Weights of a small GPT-style language model, trained from scratch on English Wikipedia.
Training: a variant of SOAP for these matrices, 123M tokens, 3739 steps.
Each number is 128 + 32 x the weight over its row's rms, rounded and kept within 0 to 255. Layers, rows and columns count from 0. Numbers have three digits each. The size before them is the row's rms in percent of the matrix's.

# layer 3 MLP up, 384x96, rms 0.197, rows 242-290, columns 0-95
116:134137145173122146166114096107138079138154134164131173164142176140125128151078069123143157169080102057125187145143200178142129139185132186136133114137109087192127153091129199084113126148148110168140087155149149146142148148130114158131068192151136116156080156093175166138147099099135171109
106:104094089141079120170114056130113145165123180120141108096103165146108128177158150074116139194123207100097099108135045145146144127109144080165138128109156107094111138170104147104176116134178130082171088103169092095110101091118132121205114111109118170067110125083148121139165135105112104167
110:173081082149164120117161110126104143117060178160143117126161100146178116147150177154142153133146117143123089180119090142114080120154079101129196149126191110131096125089153134088129124086111062202130165148140133084160129164158147054109105155097102083169160129134106196127081158141117093117
103:108084123141155054127063112069133119105131147121219118137146089096169086075184086126123100136187100130057087079185105134113158137120136125106129115127154142144128140135131119143191138089131083111095144103118112115132098098051122092117130109119150089126097101101078163142135179073134120077
107:104116123144166122130100092110123147112117170103201133165098162098088108098153114123136104060091146093123148100159115186124177112105148147097196165124078137101137117113221062165146136143123124180101081129153158094150140116143107102148117116168102123156091170047172128165112092081121108171
112:134174110119148068142145132127142115092170152101171079140156099182110182116058104132155081155150148172145135150090197119156143110111120144108134137137094156082188134043168113096104137147117139144090090131154139086107100085151114126167175121121059149181087174164117082126126092145071145123
089:139132144147146141128092094108083081132119065041184144134129183131116114107142148076122151113131143143115117167117102140140093095100158127174163155074088103107190141100137124117114168118152173130176134135132179104099139114113171112088035091100157124069110191080156170119163172135167111143
097:124080112099107186109143095109151094148186127161125105133178118086191175138159132130140109128033113116157118117185102085067134148130161163131101141138158135115104057171147139150105134104166126175119128116129122226119122158145133144139126073181039112130155113083120135156123133093112154143
096:123161160120096184122153120072126157159132108116114225131101130151103073163090202098160137142128122106164134165082156117115079114166080084108219124122145145121130138123139125143081151098135138090075138133104086121138134204131145191109092100110106154127180139114149113121126096073072132157
111:109132185170080169114076163148168083108127123095127094173129107076080143129135147122127170146159157137142121084154128112102154103157140157079111158162108098139172128039114070127123161171095102055179144104140147090156107126131145107088094117131136171170130182054103109113101107152142188116
103:109113169082103099123116087155118144171192099164147080103138122142140134151155190156077100138118163135091106098173136106175077158081177098151094111134170151027106084158081158111175106108101140131077184164132109161116133121110119113143158096116173111111153144154110102141143147157058103097
110:112165156074201135148143153128108138140101135157111083099084136126116145121159118102104154106103147175116133156112109112087066179134177125087159084127145142167192137173118152155179171152125126113129172212122096076080149163223150151147113101135116161115100112129112180110143127122203128137
097:160141185099093127163135095177134136155119145097156084096150103070131127087146131210157094125094140128167196126151131099076123092097146135169141140189142118110130119142160176172108080157147170131129081196132175140125103147095114109126128060083172161162183120145080146132126141132172072126
099:127089114149240176111094129162167119124127080146108098125148127114073159185152120145101144113113141138049151097112128149116118093134122131169082099157116128100138160110127171121124129094145132181171133107124195168108162137214150074113125122146086133156115063107167149129087129172087123174
092:165129084128090134078129134152173191143136142107136165064165046120113125192173150133187113163137148069130164152101148139108124127136138125167123147127148112130113167148174134146119144167110130092090078097119090117123146109209182102130115159117113156195090137119097172156125199093069121113
093:121100093153142080109103163102116120109078153113154122132113176106137089075120084163052120105126147223126116143160077170116132097079108139137163117164178181088083121146130213158106102067105105084070140172148151139152151124149100104116130118155139117159139107078131114126154101119134130198
099:166143123181113124116140178157196117151082125145064127110114109162197136147094131107108194091125115102126104123084091152122097159097096135160187138088110087128163175104112126114124211153118083147087110112128133089166116137153142100156102144158081094134097187134087140100188124052165105123
117:170092071152116172116103111121124153165078139091145114134104091087160123092129099161100124108107177135086086149119138142192128144122143155105143143129158083104068117099143118138181127077150208084141155129071160117163113195089094091107131222164170147141135126113149122083102105141158137073
099:096064082158108111131148132167125091079156180141130112101102130131128151140127079105117154077128158098163174145127110141124143095045154123117137173144113163127155081104204098071150106126137124132070145162077160151192169165051144138069116133158096120131116123098158136091154084140164078144
095:101153179052119168171102120210105100101159113162104135123092152149149156110161181140088093135139164131100102139128113084183072107134153089136168102219134107110077104145151136106099110103210131157109151114169140103180136111115132135149103112076123123103072164081167162117096141119125107123
087:096090150142158069102089143113146071216102089148199081136119082099116117150141114109123127150095130188168166168109124111113066135156109130098150148084142178176129139125080126158150100097145110190141143157167093110120147128133168066140137135054114106158125106081113134168111093076107111096
100:109066107146091144096170106106138174119134184086136144055124149153104146116117141087118126096212166139053211130133110113105174111172111142165145076090149110190149116103058112145110124138142149126120145169138119149142139139135110125124163075127093081173117134147105178129172132094093098178
104:124123122133097080160140060148117114189110098128142153175079163123144121156153150116173172082121155166136101165088180188075147135095060096080120162142142131109098132144163146149145132067133088164142111143179134154144111165137100092134097114171084136134163083069151074150154094116118185180
108:112069128117163098139110116085119081065185117142145173128144147170115119121101094100188168147126159152110142161094106121108070129207163133166107109108137122073184166137183166135141116115096140126107130142092188118122093185119086112144149128146135069080153172129178122040134141095123104137
108:121150153136180092114164161122134127153083110086115145159156139092117130070152136076151152132117071136126118086137135117089078101218179120050168117126057086144075150151101172129106119183096100149148136165093138133072110133181098117089186116141157142114144143174084138120145100087127163116
097:104155089106026162132104077105151126130121096087151135134131134184139098129107124131077135131122138179078104132186111125139121117119212089166111093157207147104095083101116171171098145158122181077116127113151104154135183154118071083129173132148125109155083120145136157130138111062132127162
096:167124082154233185165130125154099112117116106095149137106169097122070144161146177134087136121072164122163114131151135163140135062113138144139156111131169134131146074128166149079082056110165120162135097054066135144082162170100142129082124097137116121137084168186127150119135119110129135145
115:109148123147068188102105154120186114116107075143143111201111098161165110145172102086104140151100126111146098104108151163138081157139224148106190099155070091094153154181154152125149129106159091137086137095119126104121109167119129100165125133154116089139209073089135141129108097104076145130
085:104131122050146139154075128149121158107144081081110179074100167116110146127104122127171125186084192154108210126154105098088119145155095118152122105148087158075129095160181167128154110095122133090115112090095156155129112127090045171159165130098095127159088109179166109155129114132101139096
100:161165072128151165119136100133139140101106107116142164139121115161154152104116125097111137120128101077170085154127080145163137113149094036173178109155145135152133144071140060134116082132141216150048159125068147178130149088115163188089078113163138134137084125141152162108080137120150109124
128:161104130126083088131089087198101100096132115108081097123175154145083136158093119108112178094073044146131189160100124105122108113163136125159125122173161093175125087179139158133112133142119096160104133148079166043161142133105126183115141106075096112080151140163154129114116160095183133155
103:045092092105124112119113159115149151129102148135111151125148139103084186170152107112190105107102037171180144129138074100128141128127100104164096140140036122141189137145145094100141145123164128094117144173148081128154149176080162137156103111179105131147128127138123057177143067120161122131
089:112147124159089089135113103121136134138138148099155088070061107156122124148079112107113107152099158106046118112187101168119157096081091078172164127150099150124172094131128153138135169080124107123135148140145137121137068195184120084099150139142083117122164121125107114140174115063076033129
115:148183079100097142130165191133139125103140225102155118116144118104132121133173097142106189130115087206123149169109142146182069143093205153094137155112135114084112094168098130104150095092134177089148164167142059152162118139147159150143143117109123144123151155141134149113179071161136098151
108:096107163094140105109101147112136119099134071100167107116068138112070122157163150106161101154152194104119125174138232171101131124118125126106115093134125149128112158114121124132089144144030162117127127147072130110110141147087129080093135167101161133158141129084154178168091176082207098116
108:122124111129123059137119050102151148159071119148165110147098077167120149123147150119156073143171114128131145162144168103125172152146121138100175104121135115105140131104144116104139118120172108065153131113120117123126179174195150152172146194037128066156190115126170149159187172090130151159
092:091113095129157166155138105090112171087164131112098166193132142174081052157080138173096141081133179083094118140158152164143135110083103133135096141148075131114151081131129092131159126086132123105199091094084144117214116132163133086141133106092200155114148099130112108153096140076107140137
098:133162149127084077082122070137153111146098181111124090161179130152064158135127112194132122124125183116096126130054122136138101096134136139091146161084178133163090186075162119101137117141179127167120115110137098137132127055161149122084120148081149148116124148168093133108124054064094130182
110:107099098110117123135156060062076113094134088088127123110111085088101114143164111095086171112122075047078093156066167141059142137136142125117103120135123159113139099142165127148104111121121150174133103130132136099156161134107210080107146154139094123118197119140169085123177173147091183116
111:109123135083106036141131109147071141151122154088158093135110156153115185096126174167123101130167121149165124132127110114125127125127049188148188122097111161090134128090106146173099142189126125078109070164131070138086144166072177099120145131105201114190160136141104102158110112149130112110
105:137090116184125110127125186117124143095148124099113111169126144129116093128159103151165112137090169178104129128143118177081147107093062049149162144142078085118162106172112073114085122054175139051109117118133118092173171107111107120082154077107170135070147138102123122150081166181124134121
094:148154147128134125140146121103144078083131077102139122157126199114105087116102118117153092085058116144121174136120171155117057146168147078150159134108039122134094143080160097171125109096106094131079197131082159149067142155122140153164091133124207090144102128138071134119101096121160130133
098:167087130093088094127139097139127150078106072107116078108136092127158120102144170091128175137069143149110096133123109132133133101120143089147151054117169121134114115191074093156084131117127124116124163100144115078188126110111204138159126096168195084139152065101060115076158145159164163144
090:113143144137094100111137118060068166101155157158136138093166171173109136194104120147134184127121138133093119141129126098121151097165041122111120164099128183152129129114123086100109160119136137107125139104104063153074102171110146055058097066095090094147118126158076174144161147093081125151
087:139122097128088082111150169138107168148172171113110162105102135077141133156169072105116107112109128150125090104152031093162164086169131125148180158126149067162101109143041103147111204145150134086107101128152100138134161097194122128143160103116112114167123131070146169144130127170096179124
095:110073111099128075156130194157111108095160152137161166138081100154210154138137095174137105157111209085131135126162179150177098140134114147173113117112083136084113103085095198070177136131144127137140065165128106078137098156138135179146120133110162133141080126134145092112108110081080122124
128:150116135122122147138145114185090141133151101122090153133166095139160131223078171115131104142107138087152119129126185080189074151118143105141089157130103081174113112159108140085109086123048136118189117181131148132119120198092084092128082101141178161140158132213132124150135166141133138122
095:137096144173135107127138074146126153092202186156177134160174174120133129169164125156149127074159158117134111110139149156102144132088101121166116139121076124173123196087091145092136111095134153196136129165040143158115100159081141136157134124130150209179153177150150148136162108172096156135
091:110092217100112121152131177076152160104128153154157173095058090080207135181155137106149139149069126173147126125116158133110113139124104111105113170132146131153115156144105101165152079110122120119181192147164138067086075084143118126087150095193132091113118131090130115098141066112122116132
# layer 3 MLP down (transposed), 384x96, rms 0.178, rows 242-289, columns 0-95
104:129146133134175089094105127190130063121088109132090208104112142185141166154122130143137162134157127116112148087116185185159093126201117154053156135099168125101179136089128151102130124158142112155099104134105172075122160103142121115119120192127139135126177201071087124131175095124124150093
101:112101073128106124130161118114167143135138167055104094114128143099144108173099126093191216111149138120136145061144110057134114129063099153182117099098115095115112119144118102130135120091152083031102135134190132067126180139158132137120107118121126112068119095082097117165170092138126112144
098:112101071126141143105140063149141177128186138172086117189183154090061131124117179118121127193147142141085142080125191134169148074165120112142153102131090102081122154186079142115116092126106106077124106134150120147168194081138140110142148114135056131096150146088102128102140175146107108126
103:126113172168097185178156104138106098094162155167094136118094193138114176155136083139159080135173112078157117207147155089147117126161123173146177082102114138102172134174093160123097133132081107117104139147175100059129170160155120096155166121098152104130139160104099076127179122172143088099
100:137140134158093145076150140132127093136138130164076056120143105171098178188077163112093112161095080164075150099174108092126099056117125120183110101130117156099110112127071057110149082124133146119141124092169141173157102137125161116095112100141078159140179105187175098121132149135081103094
105:169129079154160170156116116113119131145096101135131141134188122131147073112119172105137127169107105146144032166116099125177058122080146087123154102099129081117110134188120117157124141072084153152126165148121096118109225120113092165125076151113115178105113142114126203141138171172154150101
097:117147120091092119140195103113054099110121112095078176121147103164076185153152186121136080111110155144121199118113155118148105112138157116103123140099106147129132105192084127118093137130123178069119163161045087131163093116189092072121111203108142148129109141093169098118127123122091130107
096:177174097147147149137141119223111135131110150110158133127063097140201116187117158140074144147097163102163134164107147149074081137133092110107103194119111110147107120163120083071154096189180094131093116086139133170140130139070088161092123157123172081148160148161106125132108158106162147134
103:166107140156146117131173132162152159127156167169122097137142112145135096100163153166106152185104126123118102100141075120126116086153094062134117115096166103062120207168164103137152047191131174122124159087125081136121115183138116156112132128046120116067140127159143090118095122095192164111
095:116130136109131074132138095167089178131167149164130122121160142136175165114143088177097072134157236142099155125082170064181099100108174166118132127140114131105114168164203155150093101115127127182115155181154175140140097158078131091104131107073165143163134114168151123151144115134153137094
102:137110135181147090075140144073115152097101122137098135165140143064159121142159121095183123106129135104168184125176147124079115155122149156082073152172145169163128113117113090127151064135109127136147095085070152118100123141093190088111116141165082210108183141089127163134082086138117067108
101:110060161089137104161129056131148109094121111137110126062148137147114095129117139089109123164120177116148175128095106045125154110163074093108176128101164091138128121111107144129047140150147092092128160154086161138144089074197143111158094074132084107090064122175119086143101138110141153140
100:105162101076112125191105094069142124124157055131137133087142088187134104152111147151075092126098114178095111162107173098097128162134154130080148083102107145128146087134107102166131178175188130113162178154111149085126115039117117138157192106135120154103147133178085120132139098091099125086
105:139108139127149100130127139099114156115116184158107122086137158175065131157124090192121125098175161145100107140078100097127119059128108146083153189164127187134155119171157133124098130136058106127123194160158134131026159112123171111124129135121077131144209113149143113168075105133102150109
097:224153152163092128148095184157168135109147103174117156143060165126135072140137133128123142093167134109178163078175109102105130104152144114134124109157188144192142168104104122147101110127164078132099166140132170105101136106088121082151165105119122144141134130148151115220132072143108182075
094:180121157111124085127161150093184126161214129183136111145157134154098147178081184085136149107079099165124114105117118143146132063110088150063144103110139091224208073105082102087121100115126138143101092079160148149139146117122120131177131148166094144115094152120109131126152123098140129125
102:143091139123166116110144095108074126129173115053122103134142106138102127158130136054148145102148122122118133176132131048132161116128122128086109132111148157101122137130189141127105124126074059119095187175110036103107160162122136082160087168105131083085153123160100111170065138168179129178
109:111117139143142124178138118163098103243112098135057156112154105146144106067196152108143141108183122088111169097092130069149143151167085147094130092107129122095153181109120184097105148147134089150115044137119145128142182106116175144172108142129126144138113113104123160146153108137101065164
106:106068153145086110126129068123145135112154134070074113096074117051091163137142082110113166101163104122138100036137118128165136121113146080165131122130159113092141114138130166140152151082108124134124139115130156107162094086194084151096091057146157130101133136113190137184159144072114130184
099:130186127137095136190107160097101098141168106164063063110143190184112149161132170182128124041134159125093108122133169150078081063146171167146130133108198110122124093123162164103115116137123147079097151159130131141176148115188162168116099161112145150162108118126149133106096154143094102126
090:114092112145126127131058118109143111134157128149096147178147197122186204093142128064147069139104125115109089166120155098123129093151140100133108122081119164103143104211107137136155092132116096105192080088090115098165119135100136120124153138100120153113143057069106164197147123100085082118
098:119099080099128091160142079109117137149065171114146143119151167132156156137168065129106103123141200080161150079100103062133128210145153176150155124183154094094117126139146101152066135115120054087121117154130145118178147175131098083089143129111137145131138084179132075143096139122105106168
105:086113144133106071137146164133102094103051112069121143146128070129169112130072132110138086102130106149146121120121118145140138088155101105141141136055166087121100167037166167142117130136178139157119118201112141089080130117143108088155085122123115102147156077089112118119115073221131108160
106:139188155055136159125128060107127141150183145169108115158133179104133131128117149083125136130129133127085123144182115116126094088076096110148130056122150170166141095097137100119127090166061142165150083157120137194150177096136092125101131144152133171139180127117143090133123095028124184110
104:162063213112065115117147130069162201145110134137098125129077099139099139143129120158128153127140173125123144114100149107147101155125052118182135122149116120099135117088137120128126095132132122122154127116161102136099153182137159193111136176145134072063110072141068043158158076164137127143
097:130057079134122146139113090134110094103114137144132163121181170166077092125117126140149104097082183132133107091118136153187095174141126084098149072136158108124142104115059149066085132110139130161125116126132048114104124176083118136113101094091108116072143034110146131117131150133049123096
094:141177101170102129109169125091111116104112167152115128142092160137139072128148148134175142185129111198118157089124133086141153176093149091105101138111196141139118169183158111134199055156121109117088143158090115133169099117142125161154162155158217095106114141143123138215075138105109131119
099:143088149149066139159203130120131130078104134076161090091147147120092160087171130127098112151140124126108114152087135033172174146154146146151073177136153142083135141062145108161146168132144110148120076147172145153078145113089116109127107062151117140129173136110108070152178084174159135130
096:160139095134079152163043124112070159101111140087090118151111116079096133139149150125128156142173114068122142145143120087149120111143082129053115096101142154063082165102131136139114150080052110133117095158117131132149147123170145083118122092134097191144077170146179110175065126142189133114
103:063160147162159119160151123132133132125132170105131179128117104145150129172172112162131100172093097122086148143176067114172126097140100143059094118162096151109104127137079154173137166174112103147161190086073121154113068149141159153131152070156181158184129098132095134145180080108118139063
110:118085150069127128132104125103162101207133083100126183113124122172154157096106126086156125099043113140188183141159143185113061129128106148109168128109114129155135146165136090125187152151151164101116103092115145166171074100164129076105139088100160135117089163103102122130144111171150136052
100:188140173150146091163162115124105086113094079108154151106083099182176069084100173102069132150080139118124205165120163219171114156112139154087121044114135090151116142078128137106139134105136138143124151066102132128086144106159145132151119158097157112142096114086140165151159140113132124098
097:063133123193132093127141072116105146094074122117114127128149033069183126154131122121050103105087169102146129117163099119173158186137084091128135147173123112062101217177141120124106108099124100125110095110142097149099133133158089157091137133101148104127124104078079146136139141125151114159
113:124119121083102146121162110165144191134137141128163124156151158109123142090122202140181174150153067161091129102125136054106092105113104141177128107089131139173176130102155111171166149117144092154127140063069087127195110131097114143116088145044078147126097117181171110102166141135177120131
105:132147116129116149122146133137093090164098113112104155172151093145119156143131066180139047099175134107145094141138121084160135132129192083193108130138169152091155157135087112140115146151117125147127086104171056104159143190098116095085156124043131081074130100119183103061121163102107139117
107:120138078127104039101149107153105096103132129157168142100135174071167147132132129120106158151152127177148128076058183127167168152148064100111102116137129125145167150114133094106085088162136163136180131121095123145108150190193212143122159182130147110103098136124183117081161111138128152088
093:146144151114123088091170131154145108138076076120106098133083105061141177059177130125204133147077127132173146128098118103090162188246111127131122089095151190105105140104093132092068151132120159097084162168135101143085104132116135170128118122163117161099152151131126132131137101129127098145
105:092113121141133088079095118105157099112078103172117093129087052188114149090165143097197110153128157126128117119081105103143111126162085187107134094107093131114105160117168122147081075164199126169116130056116117167116165110111155108108116182102150083137126142157112114191108128127081165180
093:070079145117130170071137190112153140176171135119112101113109141139198180108106141132177100168127148132166154140179109142078111125072152126137134110130041152104105103171106081125111164174126112135118130064148142129208126118066092141131067151093116097139157159152132143162148122109125074104
107:087113110149123137089069132106192117077163134092141110142169060124147140155142122160140140122156139113143140166141134139109092177095128162107111127092170113129125205131181164085179075007138122169129139118185136112119144104110131120160123082164131144098125101133085136080179153183135119166
101:147155118143182212124163102103111073119158163158147109064127113097101145131073150177160162102138104146101088122138102129157087119111147217133123135033155159149100155094097105102110113129138147109126162115146181146157112144089139152084115127149150154155124060134148152099162089073072159114
094:188083123103064079119147128095112160145081166124164144107115152167092218161179125141159141149196150126144182195138119171141122078099140087093117092156129127122156128118118126151155167137101127090109119140144160179101116126081125140128120183126152089156113106066167166097132094163119190090
092:112124126187108108140116173150134087173140198117107161188095179118165126117112090198126061110110123120112173091157164113078123085156105155108134153107132182114074169092198132100161129130189125132133144112113143147093153123148118174066159151114117072161145099160204150139105138114104128149
095:146169150140113100117072117108067163072149116137138127045085209145108105131115146167106162087135151154161157150162073143127168169133180138122076123115080089106182163072153074119101120139117109124184138129192083079105191162135100141151155116132152133142127095098163119127112154097114116141
089:118150157121159131152079093170193118149100151141095133114133150161159126051116123129120145144087145148117152192077113156114138141148143172176205155182105143137149156126086121088059087016107151117105105118151142129135120147110102118098103161144100109107144096133116098099140156101171136043
103:103123124142134144175106125119209128104104172086113168125094098151125160135156151071150113101125128115157108129143199138160161197108126148104198123134097121099149157176139152109118144166071109131127048104081102152082117112216142133118142159084175093133074112147102072090142178115114148125
113:147103075134164122094159114144082074131059134126112190155174107107077149118133180075148181165128127129177114123129129111218139129099122132068129120078090073152125156106157170081133140152140088184182084122140148129125159115100123107116113124139144131158162117101177176090114133090134069173
096:134144114100120175136158132148113113135079047174129092201140089161142119178125173079117085167123116139168119148135124035052095152137176146093114082153135155060148101093160123117132092116159126101144123107110136057145123120157096110159131129152134119138116074103137086077161185162144135129
# layer 3 MLP gate, 384x96, rms 0.202, rows 243-290, columns 0-95
109:077135180169087112141083119128137155136117141104084113123115105141140164143138092092090163096124141143170126066109083094145128172138159181129103170089127135067092153112177130126132124126151078142045168138139116155161201154085109160159138175123044176089121112107181151140176119148128166113
099:157135112082101096155141099099179136121100106138206115169104150111110106172146071098122114109142143102079202129122152172163171161142112179120102110182123169153110146195115139146098171121152145149176179135141213134165135168133141145074118144116126165159165106121119153189180097164106121092
104:069100152129080176172119155066136153111093097126152106156136154070128085166175141128126106102101161147133134102177114161088160141082098089101125148111105153174167119073177109106106162118126180080126140116136113169123124129115169164175160125134173137119169175119180071122094158045099093095
110:150101152139125105132163117133136171089103088087155128112199105059177135066129148085151119122111047133112081130144117097107137090166097121105118154111110091086167129089177149120114130163151195126147149142118059171131148101112125158116110152121140132183136068174073119136091079090153161067
110:144102131123119211110094156125108126186118104093129169106157169080140097130184124106070136145096104186146068152130070108096116140125168107132144086121147124115119147190119123153118098140079112147126177197117107112134197196141110113105061113147133095147132073140160172119160126078171098101
097:165123108110120138193155136167158133146159184167142070124107059170112128162158116107115128137135148118162085098166101125168147151180126101092068080158095119140141111079134077140104112158112081148079103165148131102195042193127094159137163114157098126148128139142082185134165154120090144127
084:100163109176165101189135155110101167158079141128153179118046151159080090095141154127086161126191129139140089139089118144182088147065113154091149189105095122126104139133144154141132115139119124073112133137158092151110129103108079146092211173120178104124105155102179078099106104117157145153
093:060164120070134138139227185082089126166150147152144086142129159098121131168128122090055146094150144144149194117134138151198150112112126137143084108174114144100093145082131073103134116168079141108109130167098174140179143131137156152110182102123132132118098162139129124153117179101189162140
097:174087126136067134108169133101156153078200190110102121101128073150068151114159106120147111108127132143156166163134110133128165127114079123111138151173063164092191094121146147104193161108126119133129128125063097158131103120182098154071166119071087123152120123120060096155127143143100075150
102:106174183094131101124125130181137160140133076149086118120190151163131146139150154156106113132101144155120115106161113117175061155150155176131109143097188120076078130103082179130163096151124137166073151187128069166086151106101093118177162133129180104064148136133120090156132161202116151134
115:135143165135086139067180155133168116184148083138169154129135146139194112166151174132144152148111116111134141225152205154103167099109114133104118139128142114141070167067122133116077097111132106151142135131084130165136169189102104156143121157090069088108168156136138103155168074147109129182
092:179085094125108161141089095103167137161142153164165139159151150123143075135135157073134115156133112126115121145122153144172168177129078107116130161073106142115117138124160155083128178072194134119160136140099149137137081143133158039070190169180120141122096135087103124191109057140100173114
108:128158136076084112123209133119168096123109142141140129043089131152191094136066145103135106145143155071206104147144104107089185159124144154110146184107139115160151101158134146168086109147105093087065135155160091120166129171069110165146143141128154118096179169147107085094131110115118113119
092:121124099119154177187132112083126120137095148080131108110098053157168134132171077148110130156128169159156161164100081132091155042158085166172101130107136137086139075174115105122125129169121158122163098096102119163114202078188114185180139131147134172155171105093160135129127127123097154114
094:130137167070093083136205096130068100107084121120156118115137114099140130140193145105158117125144133104141117105120097104114117153125149139108202208188144117177217130124055146116071134124111107100099127137136118116168159202098188141115118124134117087154108143101131087137134193146109098138
104:111119178123170083131214102134105131100176068125127152057162065115139115114128097099135098141152120116160084103136081145134167107136105164057057171144143165123096183091151146156136157143098143141118117124182128104111103156124107063142138143158127150101100121132078075160125182147101121191
114:188104126104165072138074099106132138136123125121106153185172104157098025139138153140077078178146119158117134104114131108120099091113057142175119156150112169116117067097160082094094089139087107124125086147164099130077112165133109105185076141145098124183143143153133147131167146071137124113
100:141081119178076093166158094088139128091132156117155136104116092126165099119127094086118149117159138093193156076151124096190140143110166104159144159056144165085123182142105145133181122154175115095127171083136165116124134171106107095128125048105155085050183171098137135141142118117100128157
086:108080126185165072084128146104108142064115072121153108150155134099086096189152104118120177106119103172165174076088076143066105119080104114130114135100096116156139173130108162129132122183146144141111100159135076154078102154172152135119175114204138085154162157122098129175109137184138142128
083:108135159129072110157153130104148091153139124139139170163138129099106149120131128099121139083090119209176165157136110108139043111143169126094105147127145165127134081088129161141049089117083081127083084138133138185115141169162129099151180067093145108110160134113122134188154091062165132073
095:135049168121089179131175110117205181113119104140144111132127154135053112138075135120135156167178117133086151084110118098147153166144176123108088061110077067139140112103099129155146107131112158104142109182109123122150119215095171140145104093121117167180166087102145093128138135112133126177
107:119056137139037126107129084125085117161106060153131180113134207098130133157108128090155165133116145088152151140119130126101145140099091166091094102085135075114119192080155124135100142152098106119111146170120139204194076169131149085146091092124093132129175150099164103166136120118157122140
115:082096188060103148112104150110097097101105103090133149150116071111146093100169144119114109149107151080160065170081124147059108116129194115157049051150147106138120171104123146105164145164154112136142132161135111078089134074106094132178071146129161147104100147121170138115107161126139097103
109:211131129132107074136129130105191147095120138156111199147168083097136113173122120114152131107129089172137100161149134110122127161106170100169059109084133173117144146092141163096063165096148159163082136091082097110166110154091098126141087091128167165147135141137124062076078068120152117121
093:118115132129082133086152130118132118147118054066146133157166122127129072120117158073161148124169138181051123125141134070097151095104121101173074145147189116133144126055103155187072132127147148077123111169114128084148145086097074075148154134116111201150127103109140147135189118139132164135
096:068109139122086106123155117125089121160141186163146142197126145109160135126127133123140071116160089171111144107112087090121161217070118145139103111119137091148097185097112102152172150122113114117090153150149090142193052082119084130162096143074141148118162150077116121142114188085176093145
106:143063084105089137111113142146108153148185147174090102111181143153094143179148148162118121141131207146141112110124064045084106170129141142101169173176152147098177165184144142134126165082143114125100139121119145131113200110110073149087128129098074160129139168115135105061122106104153113123
091:149094091121095171087134103196151151160150172175097108142094120094177086148096056132152109154115199133179119111099112066135159110170120171151121162115081091125172186202149124122161133112109137124073144122145155162125112094102066092207127113138118113163151104135105135118093100115103120127
094:163152076136115134103153093082116116130112137074083141114162162202209178100094188120048124136099109105146095178129157131189117110132095089183116107148139206192093128147127144146141125145140121147136157114049145191158142116130108091112106139154139127155141127127160134116087170120150138100
134:144131113133127146133098110095065159094073108179173138065074151156117148104121135124080195130104157136130135088111172171117153110116116110127142173126173142103153233102183163154145118156167115185143152085127152159084168107153140100105068130145194104115126117127128148159167194130127138102
100:094109069121173157073105133113142133181096175121134124137147130179094182161141126130134157131122137144177150066132073102109126132096124104125090180144089089120221162146168170106109116096148103119169133165145078122169161186085122078153076104145133147129153108110159090108132100186090174158
096:115133157065116051147133083125136148067091133154155162141126099117100083144072080122053136117111119098102158140134164191181091073131163104106134080155084142097130134106145136156175183098163107119124151083082116140063102178162157073153120133103128125088142139115109181163148147108155125108
120:177093108109132115133132080095113133179090073137151131141109063137176120133150186061127085122137103106124086146155129162114146115123122121089135141162096117163105186124146162151146146095098113125114120115105160108110141113210109086105168175196111097174114150112078118195081155061059144131
104:107200091089094161126151104078159102164098115087119152127123154117121194149137106159060143117147172112118119172161116133202101176122154132109170119127180119144102108164065167099150073125104032147122131164132149225121137128146148148130109113169141110186130151113099140163140131117158126129
101:181114087132115102118186096162161071112157195183202132103109108183104130099128111106094111118121080125091136099164122117180152168141138094185114119149214175134115149094097126075105125153145121112109189139137154161114136184193120141146148148133072115068117117152147123121144082095122116146
092:098129081159083095128134123123080158153181150100073105152193102109090112158097125179157120107189166135105081132112139094085193120122080125129173166106130087113143062116145045154119096111088136093167120146090118081172150148142131107144134181113087066133148138142142170159103113094092104135
099:124074145150121135053165093131116139131113135081130187116144097082135106199176111076127122146126130110169175114120137134100161083119143123160112163024188118114154153105128123094084161079132170128140115133164094107131124089176140125156142193187142172086116152170096107116128102093133072144
103:099137112084100112129078091143099146122139140111101101127138087138110107121124133161155140102164174144067147155081088143084113125112155146115122170177099030130131069147219064129150118109107159088063151169115135132176195139116076079143110099131127148203103096116120149134157113113125104122
109:105188130098098076171152154156081166166148138094129110153114180154075139115087135166097142152137128125141132176139173119111116138136088223089159161137146129130142120117075157164093111162134176086146100153124101136090192164102154108101137089111182173173159093131117093142100045165135111104
096:113109138127163102123109184168147090071182161088153115140172094102203118133141097167103119126139125105065129176127081135156139090192096171108151119131155085138110132130133133075101108099139093152074145174154101065128139150113046111086132170158108145108184131143098090127142093100189141162
093:179096075098161082144165105133174118168117113153152089106125113132206168136159126058117098115147160094108113154117102156134119163071156066135149101078155088150142107161097116136103134136201125058084132137156096097179098151155132159100181138121067177120109155102096105142136081110105157106
092:091188152153129169138195167125140077122136190109115120151139084172103125162100093183125166122150103139118147129120125114130170136110130088197131121137113095134117164130126174135161165155163057102199089163069121094098120112090061070097133099117062187120138113173117138155147143161146138108
090:096184147145194076111105132135087112133197136113138125107174133100128166094162125096125142201152093148074091112113087105099145122120045132129116162136142151087119148181105172092089102066159104125137087088157097168088102139099060046112108095129116141158175143115117123139120105097142123132
088:130090117153091113139224171165186141117140137162128155151129133033177113160108120104095127081120122130183076132163139103141113120112100129103129096115143086151128123113085170123111132158117116079127100093170058116120101061140055148163110103091106103183143162072163124116139106163123161153
101:137122172150179161109135126116126184131100071117111095154192115100105125127136167041151122151108071160135162133085114082105166131079056068116075125074120128194081164124145096164111163114136194149152146121114140127124120137174120161133149186180103105120152127125143120109101199110120143128
152:128086156085080091147132088104144152101181107145124119102120073088134087099072117088094026088150140129133148130112094119117089087158179118154194122169148129150148139141130085127136168179135115131047153124082060108101145117139111165170126171150115110138096071149119114125108142148164077102
090:115165162094165105109143109175100118131155103162130085136193162173137073077156129068124137096147109098063128163164112092079132132086075074113138142126169149082155135115133190125125169117100124135166113143141083211166132099112113096132154109155095147130093160144116084117115187174120176177
092:142117082128071128099154146187132099181157132132128092138173160171037138083122116134190122127163171114039174150127088098141177108133122144159122034115093120121112131095115139126088146134146131126038100114122112166159101182100093135137126141117102146121166095122099134153161162123086120131